config = dict(
    num_hidden_layers=16,
    head_dim=64,
    vocab_size=2048,
    norm='layernorm',
    norm_eps=1e-05,
    rope_fraction=1.0,
    init_std_qkv=0.0537,
    optimizer='ademamix',
    max_grad_norm=1.0,
    schedule='wsd',
    batch_tokens=32768,
)
Each number is 128 + 32 x the weight over its row's rms, rounded and kept within 0 to 255. Layers, rows and columns count from 0. The size above them is the row's rms in percent of the matrix's.

# layer 12 MLP up, 512x128, rms 0.0902, rows 44-68, columns 64-127
size [ 97  93 109  89  96  93  94 106  94  98 101 104  89 105  97  96  98 100 105 104 102  99 104 118 103]
[[ 99 126 140 138 189 164  85 181 171 110 132 137 139  85 125 114 174 119 126 110 158 103 114 143  81 125 219 170  92 111 134 113 155 169 133 140  59  92 149 120 135  84 103 136 142 165 173  81  85 139 122  89 160 174 126 133 160 130 130 106  84 128 126 125]
 [138 114 142 154 120 144 138 114 126 156  90 109 117  58 123  72  67  93 161 160 154 105  29  92 133 106  97  95 106  88 130 117 142 119 122 148 133 137  53  92 191 159 159 148 129 117 155 133 137 152 132  85  89 126 135 158  98 164  95  85 156 102 155  87]
 [198 138 127 121 142 127 148 124 143 129  77 174 173 116 114 159 131 132 141 164 145  90 108 169 131 153 145 155 105 125 141   0 139 106 186 115  24 133 143 156 137 109 122 181 118 102  93 148 118 154  52 122 138 147 125  70 134 183 143 176  61 138  92 155]
 [154 186 111  91  94 155 160  73  99 106 163 134 187 118  93  92 103 136 137  74 158 111 154 183 104  86 168  72 158 124  85 144  80 135 159 121  80  91  74 100 133 148 131 111 181 149 128 140 110 139 126 139  99 120 177 108 135 195 132 166 124  55 162  60]
 [ 89 123 119  99 160 114 162 100 132 108 106 110 160 153 111 138 137 119 146 105 178 117 124 140 137 171 126 163 117 115 137  90 123  62 149 138  99 143  84 105 162 171 125 110 189 113 119 133 117 118 109 112 154  81 215 135  91 129 187  93 117  93 180 146]
 [183 142 165 132 105 124 111 130 136  97  62 156 166  91 126 201 122 180 150 129 123 114 154 127 132 150  70 115  83 139 132 131 156 103 143 104 115 125 157 128 105 115 169 163 112 157  99 178  91 114 139  65  49 163 121 125 130 104 169 133 116 103 132 153]
 [110 168 118 154 198 122 119 120 156 161  91 139  88 152 152 133 154 111 148 170 143 111 119 105 133 179 186 131  99 104 177  88 112 150 100 134 115 191  96 129 154 102 171  89 152  86 183 156 131 175 179  79 139 198 162  99 113 107 109 138  81 108 110 190]
 [ 87  88 128 139  31 129  99 110 129 144 145 121  99 164 107 160 107 116 123  84 128 104 148  75 131 176 145 117  84 111 107  68 113  69 130 221 144  78 160 180 149 154 162 159 128 146 120 148 132 213  57 125 186 134 124 144 151 151 147 119 125 143 193 171]
 [110 174  99 109 108 176 134 126  99 113 159 125 209 107 127 131 112 179 154  68 193 121  91 135  85 154 115 144 169 130 132 151  91 138 131 153 132 139 141 142 125 139 108  74 106 114 123 198 120 163 125 106  79 161 135  41 124 106 182 136 108 150 122  69]
 [110  67  91  75 142 171 132 141 130 163  94  73 130 160 116 130 157  90 135 122 133 124  95 124 123 128 170 129 160 126 127 164 105 164 128 131 122 126 141 155 114  89 181 167 126 144 186 153  92 155 120 115  91 171 150 178 134 126  93 154 106 133 191 161]
 [161 111  91  86 140 114 118 138 122 134 212 141 157  25 130 168 146 122 155 128 132 121 117 128 149 168 138  78 121 111 119 116 112  50  96 119 145 217  33 106 184 114 165 130 130  88  90 144 127 123 133 173 185 117 145  96 151  81 130 114 113 145  70 160]
 [144 154 143 125 109 158  93  71 129  75  70  74 169 101 133 173 110 109 186 133  82 104  75 144 137 143 108 104 108 143 163 149 122 157 160 140 140  81 106 108 157 167 165 119 142 100 184 156 114  91 139  59 138 125 175 147  99 144 128 184 161 141 152 158]
 [ 53 154 147 106  96  92 124 176 111 148 126 111 157 111 124 120 115 129  83 178 157 106  91 151 102 193 162 110 113 126  84  96  75  87 119 137 149 145  99 150  96 135 146 139 154 200 162 120  90 143 157  54 102 128 228 131 138 109 173 158 172 101 110  78]
 [167 115 149 125 105 132 150 152 115 145 133 147 159  89 122 133  91  97 164 159 127 125 187 130 120 162 171 101  88 120  81  81 180 149 113 121  69 139 128 112 110 113  98 168 139 116  58 113 131 177  90  88 136 171 118 109 147 106 141 131  99 146 137 165]
 [100  68 122  75 166 207 135  71 128 132 157 124  98 103 212 103 116 111  91 139 105 169  89 190  83 128 114 102 159 114 188 160 105 106 174 115 139 102 151  82  96 156 150 102 147 116 128 175  92 141 170 114  89 168 150 128 132  56 143 133 184 100 132 146]
 [111 121 183 143 176 139 139 136 126 178 161 191 129 196  92 162  72 140 103 140  97  76 128 148 138  94 160 137  76  87  91  92 107 116 129 117  98 109 131  73 135 118 103 172 170  77 112 144 127 144 101 124 145 204 145  94 136 136 165 132 144 120 123  87]
 [ 69 127 139  81 179 154 147 135 102 138  66 154 125 109  97 155 106  78 128  74 137 144 125 102 155 184 113  97 167 148  70 166 163 124 126 126 101 185 155 114 116 140 118 108 111 112 117 114 133 111 101  66  29 121 154 114 109 128 128 123 141  86 130 139]
 [126 168 106 118 177 112 206  91 107 135 134 131 163 122 159 115  80  91  97  81  99 152  87 134 110 132 127 145  98 130 111 127  96 125 124 116 118 117 148 106 105 117 110  69 169 156 137 149 132 152 128 132  40 165 128 148 209 126 140 146 136 132 146 123]
 [130  70 206 128 155 148 155 157 178 145  82 173 164 129 163 149 140  57 103 125 155 137  95 154  40 187 148 114 155 114 137 124 165 157 149 136 145  85 170 121 161 180 132 101 174 138 100 122 152 112 104 133  92 125 119  86 132  60 145 115 117 135  70 170]
 [128  86 144 176 123 123 138  97 137 116  89 117 122  96 190  84 117  86 103 127 114 147 183 106  99 169 124 110 164  73  87 146 166 109  95 137  92 123  89 170 121 140 174 123 155  75  60 131 168 142  87 125  93 148 161  99 108 163 125 155 126  70 140 173]
 [147  91 132  94 160 195 102 107  68 129 107 104 113 149 121 110 143 115  92 154 177  99 167 169 118 108 110 110 146 133  98 127 112 138 151 156  78 142 169 120  86 175 119 194  94 179 148 202 165 144 116 157  74 189 131 125 146  76 103 104  90 157 110 128]
 [108 145 186 109 137 188 166  74  93 125 151  87 157 154 130 114 114 125 140  83 133 108 109 136 127 123 139 158 121 171 158 119 107 166 136 152 107 155  97 148 113 134 205 114 189 106 168 154 118 159 115  79 174 143 199 130 161 146 150 115 159 164 166  86]
 [132 121 122 125 149 201 166 142 163 190  69 177 129 151 160 129  87 135 147 150 149  97 109 133  68 149 132  87 201 141 132 105  85 123 148 133  37 134 115 142 123 168 164 136 141 116  98 102 148  92 145 143 108 190 146  70 128 112  99  86 133  61 165  96]
 [ 88 206 145 101 114 112 133 119 155 193 151  48 145  78 181 131 101  98 131 159 171 126 206 145 111 183 135 138 148  74 132 159 125 133 128 168 125 137 103  93 141 148 105  95 100 141 141 109 119 157 117 143  82 124 163 155 154  99 166  85 111 135 136 120]
 [ 66 117 144  67  83 178 148  87  90 200 149 138 140 166 163 179  84 108 143 142  93  88 145 148 120 145 147 145 153 123 123 148 113 101 134 110 143 176 103 108  78 157 139 131 144  88  91 234  80 151 148 153 103 125 182 116 179  55 112  91 191  93 192 116]]
# layer 12 MLP down (transposed), 512x128, rms 0.0778, rows 44-67, columns 64-127
size [101  84 119  81  95  89 102 104  87  98 102 108  83 112  88  97  92 100 110 115 103 101 107 124]
[[ 94  98 168  81 148 125 182  95 111 122 145 105 113 178 125  95 155 201  77 147 163 160 121 187 119 123  99 181  81  97 103 117 131  62 151 100 143 130 111  93 116 120 135 185 108 123 165 146 117 120 148 138 140 111 163 180  88 105 160 152  91 128 143 126]
 [ 88 117 117 126 172 159  84 113  95 155 136 143 134 134 122 114 159 134 182 102 121 160 150 149 230 108 226 182 130 170  64 138 114 160 133 153 120 122 144 152 130 114 122 116 118 130 119  78  99 115 126  88 155 103 110 104 170 156 150 104 120 141 153 155]
 [119 155 115 119 115  44 157 175  93 141  98 133  81  55 141 105 151 161 113  97 110 108 130  51 127  82 149 141 107 108 142 137 128 141 180 140 180 141 164 150 151 135 108 151  68 165 144  81 132  84 170 122  90 150 151 141 144 155 158  83 138 103 169 110]
 [ 82 113  82  97 141 121 108 158 152 135 106 124 155 145 178 180 166 168 179  96 121 188 116 134 164 138  88 116 111 125 182 125 130 164 120 176 163 105 151 185  78 119 142 110 141 111  88  79 141 158 126 104 118 147 122 174 105  63 172 135 109 112  86 160]
 [185 117 142 178 123 136 177 175 120 131 145 135  87 135 112 124 118 148 107 133 108 110 145 148 186  94 131 106 136 116 126 168 130 127 140 101 155 114  93 111  85 129 145 140  81 111 144 110 122 186 132 159 133 100 127 190 108  82 106 139 159  95  88 148]
 [106 112  97 115 100 146 136 132 137 169 162  91 115 167 168  91 167  74  95 148 142 140 157 102  30 127  96 130 134 144  79  88 169 116 144 108 130 111 116 131 182  92  72 138 144 102  90 136 143  89 148 123 108  90 151  94 116 170 130 146 159  88 141 142]
 [122 182 149 167  55 193 111 146  58 104  63 132 113 147 119 152 146 146 110 127  75 120 129 152 123 149 121  88  47 120 145 134 118 100 138 125 113  94 148  84 105 122  94  98  83  85 110 102 139 100 144 142  34  87 144 155 109 123 115 118  97 160 134  97]
 [128  99 111 140 165 120 131 153 132  94 120 141 105 188 194 138 173 182 163 181 118  99 179 153  99 138  58 120 138 119 168 137 115 153 122  93  63 157  80 128 145 114 185 109 112 142 133 140 120  93 156  99 132 115 170 112 150  53 179 108 116 122 117 106]
 [151 116 158 149 142  99 112  73 161 159  91 142 142 146 166 156  73 129 137 140 124 119 170  91 116 120 148 207  69 157 119  87  91  87 103 127 121  87  85 118 120 154 185 156 106  86 127 156  89  81  98 203 200 129 146 125 165 110  92  81 124 149 147 137]
 [101 142 169 146  98  63  83 100  71 117 140 126 115 119 173 143  90 156 165  76 140 121 193 144  93 160 151 100  97 167 190 136 169 155 112 158 111 150 105 141 134 178  89 158 138  82 120 157 150 113 114  97 103  74 100  82  89 132 146 105 152 155 154 143]
 [ 91 148 190 140 150 100 153 147  97 111 102 122 129 150 133 146  78 189  92  88 172 130 149 136 157  98  88 156  99 107 163 148  97 187 110 103 130  85  84 151 101 138 140  83  97 194 179 102 165 167 144  97 127 146  97 111 105 162 111 105 131 157 234 154]
 [123 141 148  78 111 116  81 102 113 115 154 182 109  95 143 155  98 178  79 116 157 161 101 147  65 181 163 140 127  99 139 105 148 132 131 132 116 160 148 165  88 122 189 144 108 146 108 156  98 198 110 169 139 108  97  90 157 112  84 158 130  82  77 144]
 [176 100 116 124 115 162 152 116 147 135  94 139  78 170 128 110 126 142 117 155 130 182 148  91 122  42 119 122 112 118 156 224 181 116 121 148  93 133 158 135 137 118 124  91  77  94  98  98 152 153 105 155 156 141 125  99  98  93  66 131  88 164 148 108]
 [158 145 112  82 166 166 173 148  83  88 122 155 143 148 118 133 131 131 103 159 180 107 159 133 108 149 151 118  84 119  88  97  58 114  67 106 149 103 113 126 123 173 110 166 163 141 107 179 120 121 169 155  44 107 172 182 114 125 155 182 131 148 193 131]
 [186 142 119 142 112  22 148 179  84 126 102 101 158 119  80  76 145  97 130 106 135 103 115  76 145 173 186  69 102 188 124 110  97 132  99 121 123 175 119 165 113 101 127 119  89 121  87 111 163  87 117  86 176  52  89 121 155 203 115 166 103  87 156 200]
 [117 140 152 116  93 168 110  74 122 140 132 173 138 118 135 119 140 132  75 135 101 161  67 126 131 112 152 105 155  66 170 150 101 125 133 133  93 179 153  87 137 159 149 125 137 137 112 123 179 117 159  88 135 101  89 160 127 146 107 125 110 136 118 125]
 [106  92 131 164 155  64 135 139 172 103 104  72 105 130 176 150 142  83 151 117 123 104  88 113 166 137 139 100 208  89 150 110  68 120 130 126 135 137  76  94 135 134 145 123 151 197 125 100 126 201 132 194 217 117  89 130 132 126 148 144  98 106 136 106]
 [179 123 160  93 140  87 122 147  98 152 186 125 148 126 134 106 164 124 159 162 113 119 119 131  68 133 179 128 162 113 125 105 142 152  69 148 122 123 125 170  86  89 134  80 149 118 183 109  92 194 163  91 133 116 147  85  82  92  99 113 136 127 154  88]
 [110 158  82 117 153  85 110  64 145 143 101 109 147 161 146 131 134 120 156 100 163 127 131 193 136 172 131 160 168 101 123 144 182 152 150 161  85 160 138 147 146 124 127  72 141  69 181 155 107 124 142  52 146 147 147 151 137 177 119  97 131  87 121 137]
 [202 125 230 115 160 137  67  93 140 110 170 134 119 155 141 138 142  68 128 151 125 121 161 158 109 117  96 190  63 162 132 121 143  96 124  86 111 198 137 113 129  78 141 143  77 159 136 127 123  91 132  94 167 132 105 127 125 145  87  89 108 162 118 132]
 [123  82 138 129 111 136 140  94 177 131 101 181 164  88 144 156 122 142 210 142 126 134 155  80 135 152 152 136 111 122 138 132 132  89 169 128 130 110 139  87 128  85 124  72 143 116 120 175  94 106  64  78 154  96 140 115 108 115 130 165 177  89  78 164]
 [101 163  79 132  88 151 175 195 134 166 140  95 153 106 110 130 186 138  68 138 138  90 126 143  81 124 155  50 145 146 202 152 120 128 141 122 132 134 150 138 143  99  89 121 139  86 118 129 150 157 117 154  98 104 108 127 149 141  95 185  83 133 127 114]
 [145  93 102 124 158 195  68 209  49  87 154 144 181 152 142 115 108  64 152 126 143 107  80 172 109  95 108  86 100  94 138 117 159 105 122 160 155 168 119 114  83 115  54 137 170 146  98 115 160 141 128 115 142 108 143 176 152 135 125 142 111 116 128 141]
 [124 148 108 134 122  94 108 152 144 176  90 116 119  57 155 122 144 156 128 114 178 131 125 166  57 150 189  92  89  94 123 155 200 117  99 101  70 123  76 120  56 150 102 136 131 129 130 157  66 130 152 177 174 126 131 114  97 116 153 129 143 160 100  99]]